From a checkpoint of a small transformer trained on Wikipedia: capped logits.
Each number is 128 + 32 x the weight over its row's rms, rounded and kept within 0 to 255. Layers, rows and columns count from 0. The size above them is the row's rms in percent of the matrix's.

# layer 11 attention output (transposed), 256x256, rms 1.16, rows 249-255, columns 0-255
size [103 106 106 129 103 102  97]
[[102 166 109 174 133 147 164 155 108 150 124 191  97 125  79  84 130  59 125 163 102 121 147 117  75 143  51 117 128 130 137 141 128  71 133  95 133 128 134 133 141 160 174  74 198 117 116 138 146 171  97 114  88 153 130 147  95 122 124 120 102 153 116 104 116 100  86 133 170 167 118  84 154 197 177 131 122 102 108 160 122 126  88  90 108 134 160  91 112 167  72 110 117  39 130 144 157 108 153 131 138  89  58 169  92  87 159 132 156 100 139 143 100 115 156 103  62 168  97 137 100 119 169 127 135  89  89 146 103 140 190 118 175  87  86 114 118 103  97 100 144 125 107 118 114 159 103 120 157 190 126 124 144 128  87 115 134 160 156 190 110 164  85 108 146 132 116 143 123  88 142 119 211 118 112 171 117 149 158 158 145 121 124  83 105 150 170 148 195  76 146 173 163 152 128 136 116 120 174  89 121 117 219 150 172 146 108 110  87 133 130 131 159 143  90 158 111 148  85 163 145  95 155  78 105  95 143  89 153  98  78 134 116 169 100 118  85 158 151  72  33 120 198 117 106 127 109 130 106 124 136 219 143 152 157 112]
 [111  96 150 127  38 123 102 110 150 137 115 145 160 137 128 141 111 102 171  88  82 203 102 115 150 169 134 142  95 117 130 124 117  98 204 164 154 101 133 150 124 209 119 103 154 118 150  90  98  85 142  71 117 131 145 157  93 120  82 120  96  98 127  96 103 100 187 146 161 154 150 152 158 150  63 146  99 120 127 155 105 108 134 152 120 143 133 101 136 131  98 103 191 113  89 199 183 156 145 186 121 123 145 192 107  62 131  78  90 157 125 107 108 207  84 140 121 135  85 119 149 153 143 110 182 172 102 162 124 107 105 102 112 125  92 177 114 122 168 123 135 160 137  75 125  81 165 136 186 162 109  85 120 153  94  84 100 112 155 129 172 136  91 128 130 153 113 137 150  82 205 131  65 190 134  91 166 127  73  81  82 141 135 148 118  73  78 155 148 103 104 106 115 103 119 115 138 133  64 130 114 137  64 121 144 128 114  86 143 103 151  77 134  87 159 115 177 163 104 161  77 103 115  62  97  78  90 167 133  87 105  96 129 109 107 141 134 157  80  83 129 120  89  97 122 141 105 171 129 106 101  62 120 155 112 111]
 [ 91 178 121 117 101  90 143  83 129 119 122 155  90  58 116 111 135 184 140  93  84 110  80 158 145 125 145 137  91 149 141 132 119  99  81 108 181 113 111 118 105 151  75 170 111 101 153 158  83 118 141  96 143 119  72 127 128 155 125 123 134 110 121 107 110 141 113 117 116 114 166 142 154  98 132 176 116 177  88 118 116 139 151 140 164 133 120  63 116 189  78 187 186 119 100 134 127 132 106 120 107 133 102 150 134 102  97 140 110 150 114 143 109 105 181 120 127 133  87 144 182 127  92  53 149 125 125  91  92 135  18 127 104 118 149 117 108 159 153 124 174 113  78 117 125 142 156  95 130 108  73 103  41 162 129  99 139 125 149 136  98 155 219  92 119 151 140 101 155 145 136  79 124 123 191 142 132 172  99 105  88 170 105 182 159  99  97 207  91 208 130 100 157 101 125 123 142 139  79 193 105  90 140 170 170 112 214 146 163 149 105 124 158 154 167 103 122 110 190 124 124 110 129 164  65 116 130 144 112 132 159 113 137  62 135 175 132 147 104  53 193 102 107 126  95 171 173 155 137 173 107 127 153  84 133 119]
 [179 163 160 112 102  97 133  89  91 154 166 103 164 127 129 114 154 158 102 170 143 132 168 112 110 101 134 103 178 132 154 189 142 169 108 108  76 162 182 125 147 125 125  66  57  93 173  73 146 119  65 152  74 134 143  95 104 100 128 134  75 100 176 190  88 122 119  58 128  57 164 152 125 127 127  83 167 127 113 145 162  98 150 123 120  89 139 123 127 142  99 153 115 158 142 123 212 134  94 147 142 111 214  99 178 124 124 102 171 123 103 106 114 164 123 132 146  97 169 200 142 125 123 135 148 134 106 149 113  95 148 136 124  81 157 120 169 154 157  97 140 166 147 139 126 115 150 128 150 119  99 163 148 156 186 175 132  96 161 144 121 141 110  76 140 127 111 181 166 125 104 102 195  41 103 120 125 138  99 170 164 133  84 131 139 238 112  94  86 179 154 106 162 156 163  90 159 146 156 159 102 182  78 131 158 169 116 122  79 125 115 129 138 163  88  84 181  84 179 121  85 135  75 151 176 106 135  99 138 151  84 155 106 122 130 128 118 133 126 162  98 106 155 139 117 150 185 131  85 103 139 162 101 158 101 126]
 [105 118 122 160 166  84  74 100 132  91 135 116 128 167 141 139 137 140 120 129  97 129 102 108  87  66  85 114  83 144  76 175 133  82 158 122 117 115 153 151 145 180  81 150 130 126 178 140 106 145  96  85 101 190  80 190 132 158 112  94 105 131  88 183 135 137  83 122 189  74 120 149 167 125 146 175 182  92 124 107 142  97 109 116  97 151 133 178 121 111 195  41 192 154  99 108 153  82 158 108  76 122 162 166 147 195 113 147 146 127 110  93 135 141 140 152 128 151  83  94 141 120 105  99 100 118 129 161 134 137 109  84 165 147 120 124 200 118  90 136 166  72  97 134 184 113 174 136 115 193 127  86 143  82 145 149 160 109 111 111 188 123 146 190 117 110  53 114 112 146 154 120  96  85 110 151  99 142 111 127 156 144 152 121 119 110 169 107 107 152 101 171 104 144 150 121 117 131 183 111 120 127 177 115 154 164  76 188 134 119 133 126 131 180 126 162 157 181  89  98 158 110 136 117 115 133 147 218 127  57 125 172 192 112  91 104 122 129 144 118 142 103 106  98 199  83  86 118 135 140  88 106 179 138 131 193]
 [132 130 171 157 118 100 121 139  93 142 100  61 153 164 133  90 136 155 149 157 141 120 115  93 117  81 115 116 118 160 175 125  87 185 125 125  78 120 167 119 123 189 173 113 165 115 146 101  74  99 178 176 122 144 186 106 124 144 120 106 122 158 106 182 204 131  75 175  69 185 144 178 117  94 124 122 136 174 114 154 109 176 129  82 134 135 120 136 124 135 134 178 108 116 179 123 184  69 158 135 142 105 102 156 131 135  89 156 110 128 126 148 170 112 101 124 177 167 165 107  92 118 124  92 112 124 122 145 186 139 128 146 147  91 147  85 160 185 102 180 135 110  89 114 170 106 163 137  91 198 147  76  93 125 202  61 117 118  95  51 113 126 133 139 171 163 146 119 163 156 104 127  56  92 108 106 146 132  84 164 129 119 140 143 138 141 118 112 193 110  83 130 109 170 100  94 117 170 130 137  86 130 191 102 196 179 139 162 151 162  70 128 146 123 133 141 141 152  76 128  45 103 120  89 149  93 148 159 138 123  91 116 130  82 100  90 118 143 148  97  97  96 185 181 158  86 139 177 133 158  98  85 133 148 155 165]
 [129 111 101  81 163 139 159 121 127 147  61 171 119 153 118 133 104 161 128 139 117  90 132 181 162  83 133 168 143  87  87  88 163 117 125 153  84  96  71 166 126 124 140  63 157 157  81  80 172 156 118 118 190 129 119  97 164 172 143 100 116 114  63 111 121 157 208 138  63  86 149 106 179 101 127  58 147  96 112 143 153 189  97 131  77 175 129 188 162 174  85 158 178 178 123  81 118 126 191 179  73  84  95 109 104 109 144 141 151 126 151 136 153  52 143 131 103 149 165  72 188 173 141  88 105 121 141 107 172 165 189  95 133 131 110 122 126 172 114  74 100 115  74 115 166 120 133 135 156  85 177 187 100 130 187 131 155 158 130 146 110  97 105 152 164 125 102 126 161 136 132 141 120 153 155 146 200 127 153 128 161 119 174 145 160 147 108 137 122 100 117 108 121 121 184 130  93 149 142  76 155 162 187 162 161 150  80 105  96 120 126 128 161 145 112 167 153 153  60 119 123 115 120  60 148 154 145 145 161  70 115  99 108 115 208 135 139 137 133 147 143 100 149 167 150 144 111 138 133 103 146 137 128 122 112 115]]
# layer 11 attention value, 256x256, rms 0.246, rows 250-255, columns 0-255
size [ 98  96 120  96  96  92]
[[ 92  93 157 101 181 105  95 125 157 100  41 173 165 177 118 138 163 164 104 123 130 110 186  78 110 215 155 137 118 113  98 125 149 133  94 132 194 111 147 134 124 142 170  92 128 129 131 125 109 132 148 106  82 123 116 148 129  66 103 167 110 126  95 157  83  80 156 177 124  80 130  99  96  90 145 147 134 159 141 113 141  93 107 133  85 122  89 160 130 111  93 113  91 139 126 142 198 166 147 107  98 195 169  82 182 190 118 101  96 199 139 143 147 139 135 153 173 168  58  96 144 138 154  69  72 149 139 139 144 149  67 159 157 148 101  96 122  78  98 132 169 130 144 124 144 168 108 123 105 142  93 157 120  59 149  91 100 138  90 173 136 164  87 154 179 131 107 150 130 146 143 133 147 114 109  91 143 208 113 159  75 162  98  90 134 134 127 157 109 157 156 146 131  96 102 145 138 139 129 192 124 120  88 108 138 189 210 143 189  82 129  94  71 127 116  86  73 160 170 142 157 116 168  99 126 129 169 138 126 102 157 151 120 103 102 142 151 153 122 169 169 122 164 105 191  74 122 124 109 125  78  97 137 150 111  85]
 [146  76 152 153 153 101 106 158 111  90  96 167 142 215 148 113  91 156 131 168 163 143 121 110 148 112 157 161 150 181 130 160 146  85  83 111 144 149 121 144 128 151  91 129  92 133 106 171 114  83 110 126 123 105 132 120 151 100 142 139 166 161 137  98 101 140 187 149  90 137 144 168 151  89 117 161 170 109 147 186 136 130 194  80 135 121 149 103 156 129 157 148 170 190 110 153  86  76 115  97 124 171 172  76 136 168 107 142 143 113  71 129 210 200 141 157 153 161 180 137  98 161 149 139 134 104 141 228 141 132  93 104 132 165  87 134 102  68 132 130 149 108 178 123  88 154 147 126 114 123 128  71  92 147 120 153 125 170 140  70 159 184  83 119 116 147 156 113 100 105 175 145 137 139  99  86  99 145 116 126 161 135 121 126  91 138 150 127 108 136 139 116 100 139 132 149 100 158 101 121 141  84  83  56 191 198 145 144 126  24 180 152 145 119 136 135 172 120 153  65 118  75 169  93 125 129 124 138 141 114  77 146  97 128 120 144 207 121  87 132  85 142 147  71 198 170 122 159  85 146 159 173 112 134 154  96]
 [124 128 106 133 110 146  76 134 160 131 206  75 122 112 136 123 123  93 147 162 153  96  93 141 126 121  92 103 120 132 231 128 138 175 168 119 144 185 144 134 179 131 156 105 113 145 183 112 153  92 131 180 142 165 173 136 160  98 116 130 173 179 170 128 163 108  74  85 130 128 166 147 108 107 139 137 126 108 102 119 178 153 170 130 167  87  76 199 120  98  56  61 106  99 134 114  93 138 112 111 125 126  72 139  65 129 123 148 184  91 126 197  85 163 132 209 106 133 138 164 163 111 147 230 127  99  96 148 137 192 105 100  97 121  75 109  81 156  89 121 121 106  76 124 143 123 146 184 117 106 102 113 155 127  96 148 136  87 181 139 145 146 128 140 130  67 171  68 100 108 101  98 141 128 138 146 144 139 130 132 131 171 138 137 160 159 149 110 107 105 132 121  83 152  78 148 131  98 148 158  74 106 114  99  87  86 110 101 164 123  79 117 145 190  67  97  80 137 137 116  91 147 107 128 193 118 157 105 114 109 113  97  96 146 173 121 149 110 159  85 145 155 124 107 144  94 149 192 142  82 123 176 114  91 108 164]
 [ 94 178 137  92 127  95 169 134 191 204 105 111 182 156 102 131 164 108 114  89 130 113 136 113 149 135 164 118  78 127 140 172 114 101 154 188 154 137 154 195 156 107  96 123  84 148 134 110 109 186 102 119 171 179 105  86  59  34 170 151 102  77 136 114 115 179  86 147 143 114 136  95 172  64 135 129 121 165 188 174 145 112 148 154 110  93 160 147 124 129 126 105 109  89 133 147 131 166 104 119 109 150  88  98  72 142 136 126 145 140 141 139  78  60 105 165 139 162 133 137 134  71 105  98 112 112 147 174 145  95 132 123 122 172 126  81 122 118 109 191 160  73 184 103  63 144 145 146 114 192 122 147 134 198 105 159 124 138 103 140  78 114 134 173 142 184 113 117 152 189  78 148 100  95 205 133 137 130 157  97 155 121  81 162  92 170 102 137 122 152 162 137  81 140 178 123 167 142 133  91 173 175 122 106 147 195 107 127 110 152 120 141 144 114 193 107 172 115 150 104 149 163 102 166  86 110 162 143 146 133 159 144 106 128 100  71 149 159 149 132 140 186 139 139  73 114 128 145 167 169 137  89 142 181 133 130]
 [169 192 119 146 131 182 118 108 129  96  87 126 145 101 127 133  57 108 118 126 157  72  90 183 154 147 126 104  83 111 174 116 113 166  88 128 141  85 148 174 141 117 123 152 196 106 100 117  68  94 122 196 163 174 135 124 165 114 155 107 175 126 148 122 162 137 149 153  51 116 160 137 165 129 153 107 118 105 126  83 123 140 138  85  89 108 156 111 126 147  98 186 125  91  92 153 119 138 113  93 102 134 100 138 149 125  82 137 147 121 174 127 120  92 123 148 176 126 122 138 149  63  96  98 125  80 141  92 158 179 152 127 160 195 109 146  77 140  88  94 170 101  75 109  69 123 135 139 166 119 150 145  93 119 141 155 131 121  76 129  80  84  80 146 199 112 215  49 113 104  70 122 130 137 169 127 153 135 121  82 129 155 146 118  94 162 200 109 115  66 159 124  69 146 183 155 167 138 151 124 130 191 157 125 168 109 124  94 140 140 170 154 156 214 117 136 176 134 144  91  96  90 188 120  74 141 181 141 136 153 160 124 100 143 120 126 130 160 133 108 134 133 112 151 137 121  93 137 133 130 157 121 103  51  60 154]
 [135 121 141 133 178 196  92 151  77 112  80  86 105 111 132 140 140 120  56 123 147 129 132  82 136 113 150 123 110 111 126  92 101 109 132 127 168 115 147 120 127 135 105 115 129 111 179 118 122 151 146 171 124 121  86 190 131 153 128  88  91 100 129  96 147 144 107 192  85 102 116  77 121 165 132 135 142 142 113  56 151 179  64 211 101 141 138  68  95 178 171 110 135 118  84 133 126 181 146 136 155 118  79  89 116 143  55 107 128 141 115 109 113  83 112 202 219 142 195 136  96 101 175 150 151 116 137  93  91 164 127 128 173 110  92 155 160 173 143 156 103  97 164 121  95 116 164  70 136 107 150 162 154 120 162 120 108 135 131 108 150 128 130 109 103 128 133 138  74 163 156 128 127 120 100 159 164 108 160 170 117  67 144 167 202 105 115 113 115  76 149 118 158  59 139  75 116 117 172 144 129 147 154 184 150 144 149 159  94 140 138 100 151 134  69  64 167 123 124 118 126  87 148 132  78 160  89  96 109 172  94 107 138 161 117 135 172 107 102 102 181  69 130 149  59  71 121  86 167 173 130  72 129 109 176 160]]
# layer 11 MLP up, 1024x256, rms 0.356, rows 0-6, columns 0-255
size [100  98 103 107  98  99  97]
[[149 123 155 167 132 124  88 193 116 116 207 195 173 111 113 127 104 166  94  58 169 119  87 129 172 114 106  48  87 181  69  60 145  60 156  58  92 139 134 143 144 174 119 109  96 122 114 108 150 108  96 106  97 170 167 174 104  84  95 101 133 186 128 152 100  73 101 150 102 139 137 119 141  96 111 128  68 108 114 156 115 157 108 108 147 178  75 146 117 175  81  98 152  65  84 110 163 136 156 139 142 133  59 171 161 153 176 139 150 120 127 124  84 116 150 105 153 194 169 114 107 153 132  90 103 146 165  98 131  72 143 150 123  78 123 161 147 125 170 143 159 183 141  97 140  99  99 143 128 106 152  61 144  57 131  87 134  58  89 150 135 158 152 133 161 100  96  75 115 166 116 136 155 108 125 147 100 123 161 110 114 139 168 154 120  84 116 136 153 101 100 179 118  72 101 102 165  99 186 157 123 168 129 162 142  99 141  95 121 112  62 152 109  89 116 165 149 147 122 139 163  98 126 111 105 147 185 163 132 138  91  78 127  92 130  74 143 120 161  99  97 106 130 140 129 120 153 159 137 187 136 160 132 121 129 102]
 [101 159 145  71 163 148 126 106 139 132  84 137  86 121 137 117 154 147 161 133 120 126 162  98 156 109 128 112  58 138 139 111 150 129 124 159 131 106 146 120 130 193 126 137 170 158 118 133 155 133  83 114 126 193 148 151  88 128  87 160  94 163 126 115 136 116 142 120 121  94 128 137 123  97 152 119 132 173  84 114 146 112 102 103 142  89 104 104  94 111 167 130 107 120 101  98 119  81  95  97 115 152  90 126  61 167 166 113 169 132 188 135 148 131  88 148 118  81 104  75 141 152  98 125 177 137 113  59 167 165 139  93  97 161 118 138  98 154 175 198 154 173 117 102 133 120 140  87 150  98  75 182 152 171 144 185  98 140 153  84 195 102 105 115 119 159  87 164 163 188 113 165  76 115 105  98 116 143 146 163 112 207 167 139  62 105 139 142 126  95 126  85 136 129 100  77 141 154  82 122  49 129  70 142 191 171  52 148 122  86 146 106 170 140  62 161 160 169 153  97  99 111 137 167 169 194 110 142 104  97 236 164 137 134 138 147  93 133 149 130 109 106  67 159 135 130  92 146 149 155 120 103 201 100 167 123]
 [162 128 160 194 108  80 198 104 104 166 174  96 190 129 157 102 185 132 128  92 104 166 176 110 183  83 140 160 128 126 102 146 141 157  94 173 189 133 128 165 109 103 139 189 163  83 137 132 130 191 121 122 101 107 124 108  48 104 149 185 126  90 151 151 119 180 199 121 129 164 105 148 132 156 168 141 110  92 101 145 153  96 117 167 137 148 122 148  56 171  93 159  91  59 104  57 142 151 137  87 173 112  87 121 119 129 124  72 141  60 139 113 110 135 142 110 161 105 172 149 102  87 167 146 147 131 109 149 116 124 154 177 158 159 108 118 157 153 148 168 157 136 167 113 172  79  83 173 122  74  96 153 100 131 186 119 139  64 115 118 123 100 100 108 183 154  88 150 134 128 146 106  52 165 151 175 207 158 173  98 134 141 118 137  88  39 149 115  75 153 144 101  77  96 135  67 135  85 101  74 117  88 150 101 124  91 132  97 114 101 114 115 133 108 135 141 130 125 141 127 141 178 171 109 130 118 117 139 117 141 103 156 105 133 119 141 135  92 165  99 111 119 108  86 120 134 129 120  85  90 102 137 115  88 164 110]
 [170 120 146 113 170 130 181 139  78 157  82 133 112 138 147 119 126 139 131 146 112 141 127 109 129 187 115 141 110 153  87  79 110 119  99 132 140  78 102 127 144 129 149 105 115 123  94 136  62 109  95 107 134 115 122 136 112  89 117 202 123 121 130 149 165 145 165  99 105 104 141 161 137  91 163  93 113 162 152 135 121 103 132  99 103 114 152  73 138 106 153 137 114 126  87  96 131 120 157 173  86 188 153 127 131 128 181 127 159 126 115  79 141  68 107 153  99 107 144 156 113 139  68  69 144 132 147 123 152 128 121  71  92 172 168 139 102 146  88 171 184  93 152 106 175 132 161 196 165 188 121 164 153  98 167 122 142  88 121 167  78 112 168 114 169 119  82 138 156 125 184 175 101  72 112 105 119  98  48 130 125 119 149 178 112  66  88 137 124 100 130  84 134 182 146 142 125  77 106 110 105 119  76 101 162 181 117 129 121  87  67 129  90 105 171 141 141  48 181 172 168 179 126 171 154 121 153 143 207 136  83 142 168 147 162  75 134 148 170 109 155 123 139 139 139  34 136 128  72 107  91 197 162 143  63 103]
 [183  84  78 145 115  88  91 180 149 120 161 190 101 161 118 156 154 130 104 110 109 135  97 152 123  87 119 123 163 153  96 137 179 112 120 141  87 103 155 147 165  91 149 179 151  70 131 148 125 109 123  93 106 118 138 131  73 167 141 133 133  84  98 139 104 152 125 203 115 145 118 123 172 145 106 113 135 208 121 123 110  82  96  70 156 147 167 139 151 166 167 140 120 132  86 141 130 187 119 106 112 189 128 129 141 150 161 189 187 177 109  99 155 150 106 151 133 113 120 185  68 123  67 145 110 160 161 147 116 126 123 120 158 148 182 163 113 129 100  97 184 105 169 150 142  95 114  96 135 128 112 190 182 128  86 128 137 151 156 100 157  93  76 192 112 129 110 182  65 142 149  64 111  86  79  60 124  84 108 121 126 148 101 150 143  82 158 149  91  90 152 121 164  88  94 152 148 182 155 111 100 132 135  92  66 148  89 109  83 104 116  87 127 106 176 153 121  72 154  99 176  91  80  93  94 143 137 107  79 208 191  93 117 136 104 125 105 133 190 135 176 120  92 156 126 136 153 117 123  85 138 113 130 141  75 119]
 [176 146 165  65  89 125 133 117 135  79 115 107 147 143 148 132 168 124  85 126 105 179 122 105 112 123 121 161 140 142 174 132 141 123  83 116 156  94 153 132 118  98 161 127 122  99 104 102 160 116  53 119  88 170 200 143 128 162  97 127 131  99  65  56 178 111 152 118 159 148 122  56  97 124  98 102  65 161 133  80 173 141 111  61 207 168 144 152  79 116 161  89 151 129  89 113  99 159  53 115 149 103 132 152 171 167 187 125 110 125 171 127 105 142 151 155 163 144 164 127 109  73  92  85 114  68 121 134 116  53 158 146 126  93 150 104 137 138 127 147 101 152 126 142 152 175 126 134 151  95 127 127  95 145 158 107 155  63  56  80 159 157 116 128 114  84 109 116 113  60 152 150 150  84  75 132 163 154 151 147  64 151 103 123 132  43 164  65 127 138  98 100 119 185 182 148 105 161 169 153 158 155 150 163 155 110 117 123 172  94 112 170 128 113 128 100  93 105 100 136 114 179 109 108  84 145 143 145 114 119 113 132 108 147 130 144 162 150  95 116 149 173 104 161 147  77 183 186 157 142 140 132 154 182 102 169]
 [145  77 114 170 128 123 101 150 120 162 122  73 123 163 129 182  79 169 113 163 195 152 188 104 101 183 178 103 117 135 133 136 139  80 132 110 106 123 126 110 146 143 136  65 110 119 106 111 150 174  97 125 126 103 110 167  88 144  87 158 174 128 125 127 163 124 146 136 110 127 152 181 133 118 155 143 119 255 121 134 115 145 138  80 138 123  66  92 146 140 107 122 146  51 105 167 110 110  90 125 127 114 117 135  95  84  88 185  60 159 128 189 129 152 146 181 127 127 155 146  85 141  60 153 133 147 136 168 103 133 140 160 156 135 126  60  87 176  76  62 153 166 129 142 141  87 121 125 100 137 191 115 134 132  84  76 154  91 101 129 132 103 139  93 125 140 149 122  83 129 168 141 129  77  97  97 153 192 126 149 204 134  99 114 157 170  98 142 156 130 120 109 154 125 179  75 155 168 179  92 162 101 125 145 152 109 140 135  94 125 157 116  60 146  77 113 120 122 177 120 131 148 144  88 187  89 165 122 106 132 138 177  79 128 108 111 146 102 110 131 134 169 109  48 132  74  74 120 128 186 161 125 143  89 141 153]]
# layer 11 MLP down (transposed), 1024x256, rms 0.117, rows 0-6, columns 0-255
size [101  95 105 105  93  98  98]
[[104 137 124 108 120 130 131 152 158  90 117 121 124 134  90  74 143 160 137 121 116 133  68 161 137  79 107 137 141 128 158 122 169 127 167 191 189 129 110  75 143 122 161  91 119 118 113 161 157 141 146 171 127 113 172 122 124 125  93  93 140 122 112 147  66 129  80  74  91 129 155  97 106 187 196 130  79 149 150 163 122 110  94  83 110 150 141 191 156 103 107 156 149 147  81 103 100  74 156 124 126 144 175 132 116 130 143 132 147 187 151 119 159 107 142 111  86 117 100 162  62  92 125 116 142 112 168 151 177 128 139 125 104  90 132 147  78  92 163  98 165 141 150 120  39 130 154 148 107 181 156 188  83  54 108 130 169  78  94 147 101 137 161  54 139  59  59 137 147 144 187 162 179 138 149 173 108 146  98 146 149 101 128 135 175 105 102  73 158  86 107 128  66  63  88  76 119  96 195 128 114 154  82 160 164  98 102 104 122  85  89 127  85 136 170 166 157  98 124 178 130  93 149 124 135  95 150 105 129 138  93 112 172 127 115  99 108 233 146 169 108  95 146 156 114 111 138 164 142 114 121 152 121 127 166 126]
 [146  94 139 149 103 133 138 109 132 107  73  85 158 119 106  93 131 136  98  97 127 167 155 107 144 157 161 120 102  71 149 121 140 169 135 181  87 181 132 125 114 122 132 110 108 155 121 149  88 161 160 126 111  54 165 174 131  72 157 156 162 111 128 140 158 181 117 154 110 206 139 161  89  71 100 137 172 139 161  99 164 125  94 189  97 173 149 133  68 175  86 166 121 101 143 102  97 150 136 218  77  48 201 117  94 117 110  98 182 126 123  97  88 105 124 136 138 126 113 121 155  83 115 157 134 192 119 178 112 191 103 111 159 148  69 109 140 107  80  72 221 184 124 124 202 105 118 157  76 109 120 129 142 134 104 145 114  43 146  90 108 102 161 131  72 112 136  81 176 153 121 166 135 160 172  86 152 124 159 122  97  91  95 127 132 128 130 115 121 125 169 127  86 113 132 118  91 110 176 184 112 124 132 167  79 145 162 134 130 181 122 158 143 138 119 129 148 116 133  96  89 121 153  60 139 113 160  97 133  97 112 133  97 137  99 163 128 142  96  94 101 113 105 136 134 132 140 141 155 103  43 143 124 153  91 165]
 [ 96 143 157  93 145 166 111 150 149 170 246 116 183 179 140 122 141 137  84 175  84 112 119  97 150 147 176 138 136 155 134 142 124 157 163 115 160 105 129 160  85 134 161 152 151  82 167 107 124 122 151 130 108 158 109 135 153 145 105  94 127  83 139 114 150 150 189 106 192  87 175 132 129 112  84 108 133  38 126 155 140 127 150 144 182  84 104 146  78 148  51  51 146 135  96 150  97 172 126  51 133  65 167 140 111 129  93  81 130 179 165 162 153 104 177 118 119 146  59  92 133 149 137 157 136 113 131  95 118 110 145 110 193 121 122 100 115 147 123 106 115 162 160 151 181 152 109 147 153 139 112 151 153  98 123 156 138 124 119 117 152 107 151 140 164 169  86 197 117 125 116 105 133 104 119 157 136 155 138  66 161  71 126  82 122 124 129 184 115 157 132 166 141 108 179 107 125  73 143 131 100 141 124  95 166 144 114 150 125  99 107 129  87 178 173 118 169 175 190 153 108 114  87 128  54  78 140 198  86 161 106 137 131 121  90 124 176 148 141 118 164 127  99 177  85 101 113 154 203 167 131 137  95 142 126  80]
 [139 130 159 194 111 133 130 122 136 165 153 129  98 192 123 110 125  90 146 110  67 120 117 181 126 192 148 151  84 128 109 119 178 140 146 123 135  95 106 146 202 130 122 130 167 113 130 117 117 155 105  82 194  81 130  87 135  89 142 115 102  57  98 152 198 104 112 147  67 203 145 169 112 163 134 140 118  99  87 142 155 120 140  94 132 130 193 134 179 162 124 193 144 115 104 142 115 135 132 125 155 205 143 131 116 184 170 132  95 105 163 115 117 123 125 121 132 189  75 128 107 133 147  83  84 180 123 178 148 146 123 148 133 125 151 140 145 115 136 149 194 108 164 209  98  91 108 191 161 140 129 163 126 114 136  71 159 217  97 191  58 178 149 162 115 109 176 123 110 113 128 168 101 124 132 143 127  84 101 142  95  74 137 101 143 128 161 156 183 154 183 130 100 141 144 146 121 170 164 107 172  89 144 154 134 153 121 100  79  99 167  87 137 103 132 132 148 143 152 112 147 126  96 153 122 130  95 144 159 129  99  96 126 138 192  69 174 149 119 141 172 162 131 122 130 118 190 115 134 131 147  78 214 176 131 106]
 [ 79 158 120 166 143 114 139 111  71 177 126 143 145 112 129  87 159 167  51 131 147  93  47 108 115  74 159 150 170 139 186 102 126 123 110 126  91 131 131 126 108 128 114 154  62 118 158 110 154  86 196 115 163 202 127  99  94  99 100 168 149 122 196 126 116  84 121 137  82 102 149  75 122  55 122 164 112 150 140 146 116 141 160 152 169 135 137 165 119 166 143 190 150 109 114 123 108 111 132 147 156 155  98  89 166 130 130 131  89 180 185 146 116 158  97 111 126 128  63 149 111 105 153 116 156 108 137 138 112 157 161 108 116 125 142 147  92 115 103  97  85  92  44 131 135 180 100 159 116 116 137 123 136 179 124  59 122 146 132 194  99 106  92  99 173 129 129 125 132 137 114 162 119 149  72 101 183 155 103  99 185 107 175 106 143 110  86 136 158 141 167  90  97 100 129  68  90 132  81  89 154 192 142 107 156 136  82 203 160 122 121 115 133 136 138 178 162  90 120 160  88 135  54 176 151 177 125 162 140 114 149 164  23  97 107 111 136 107  88 113 147 152 122  90 169 130 145 149 155 137  94 137 155 100 158 149]
 [107 116  58 178 186 159 123 152 159 107 154 131 119 136 121 105  72  80 143 136 207 128 159 103  57 114  84  97 134 125  89 169 125 160  98 108 116 173 175  53 130 113 145 126  99 118  77 127 147 152 160 127  96 126 149 156 207 109 177 145 124 153 123 174 192 112 140 188 150 193 167 147 137 128  90 116 133 111 176 153 111 145  77 101 126 125 110 197 163 146 136  82 111 109 138 142  75 142 159  71 154 115 147 123 137 165 157 149 114 155 122 167 144  96 138  85 154 132 110  78 109 140  29 129 155  98 194 163 135 150 110 111 121 131  97  77  97 107 114 117 165 159 136 139 122 119 141 101 125 103 125 119 124 131 125 183 133 148 139 121 168 154 131 152  71 138 120  93 180 127 112 104 167 125 164 126 159 137  88  86 129 120 104 137  96 101 125 142 120 170 154 157 119 190 117  83 136  97 171 139 166 176  93 221 100 104 124  68 149 149 116  97 166 168 157 124 118 110 138  92 159 197 127 144 141 103 132  87 126   8 116 141 117  78 158 140 125 126 129 164 127 183 122 126 146 120 112 101 141 175 141  88 183 113  73 111]
 [158 111 159 129 128 139  97 118  75 145 138 148 121  21 101  96 140 119 125 114 152  70 130 154 154 168 136 131 151  94 147  89 123 119 150 144 146 140 118 124 136  90 136 168 122 106 165 152 118 144 171 105 201 211 120 147  78 201 173  87  98 148 109  83 120 159 134 115 117 169  84 134 171 106 139 172 105 109  81 124  89  84 103 114 113 142 146  79 115 145  87  65  50 143 101 123 151 114 201 115 110 159 120 181  71 157 136 135 132  92 158  63 149 128  62 113 184 137 146 102 165  87 108 118  90  89 134 120 100 162 133 189 137  79 132 133 128 169 119 129 168 106 119 120 114 111 105 161 178 105 124 139 124 170  78 135 103 193 151 144  92  97  89 137 145 136 133 132 162 147 151 151 102 110 144 154 127  65 168 130 150 142 146 133 166 149 102 117 143  98 114 128 102 157 115 133 132  93 156 118 204 178 139 132 127 142 115 123 127 130  91  88 101 126 123 152 173 193 117 123  59  82 112 161 172 152 102 106 127 167  53 121 165 133 204  68 112 192 200 170 131 148 133 130  77 171  93 146 167 125 124 110 134  75  93 132]]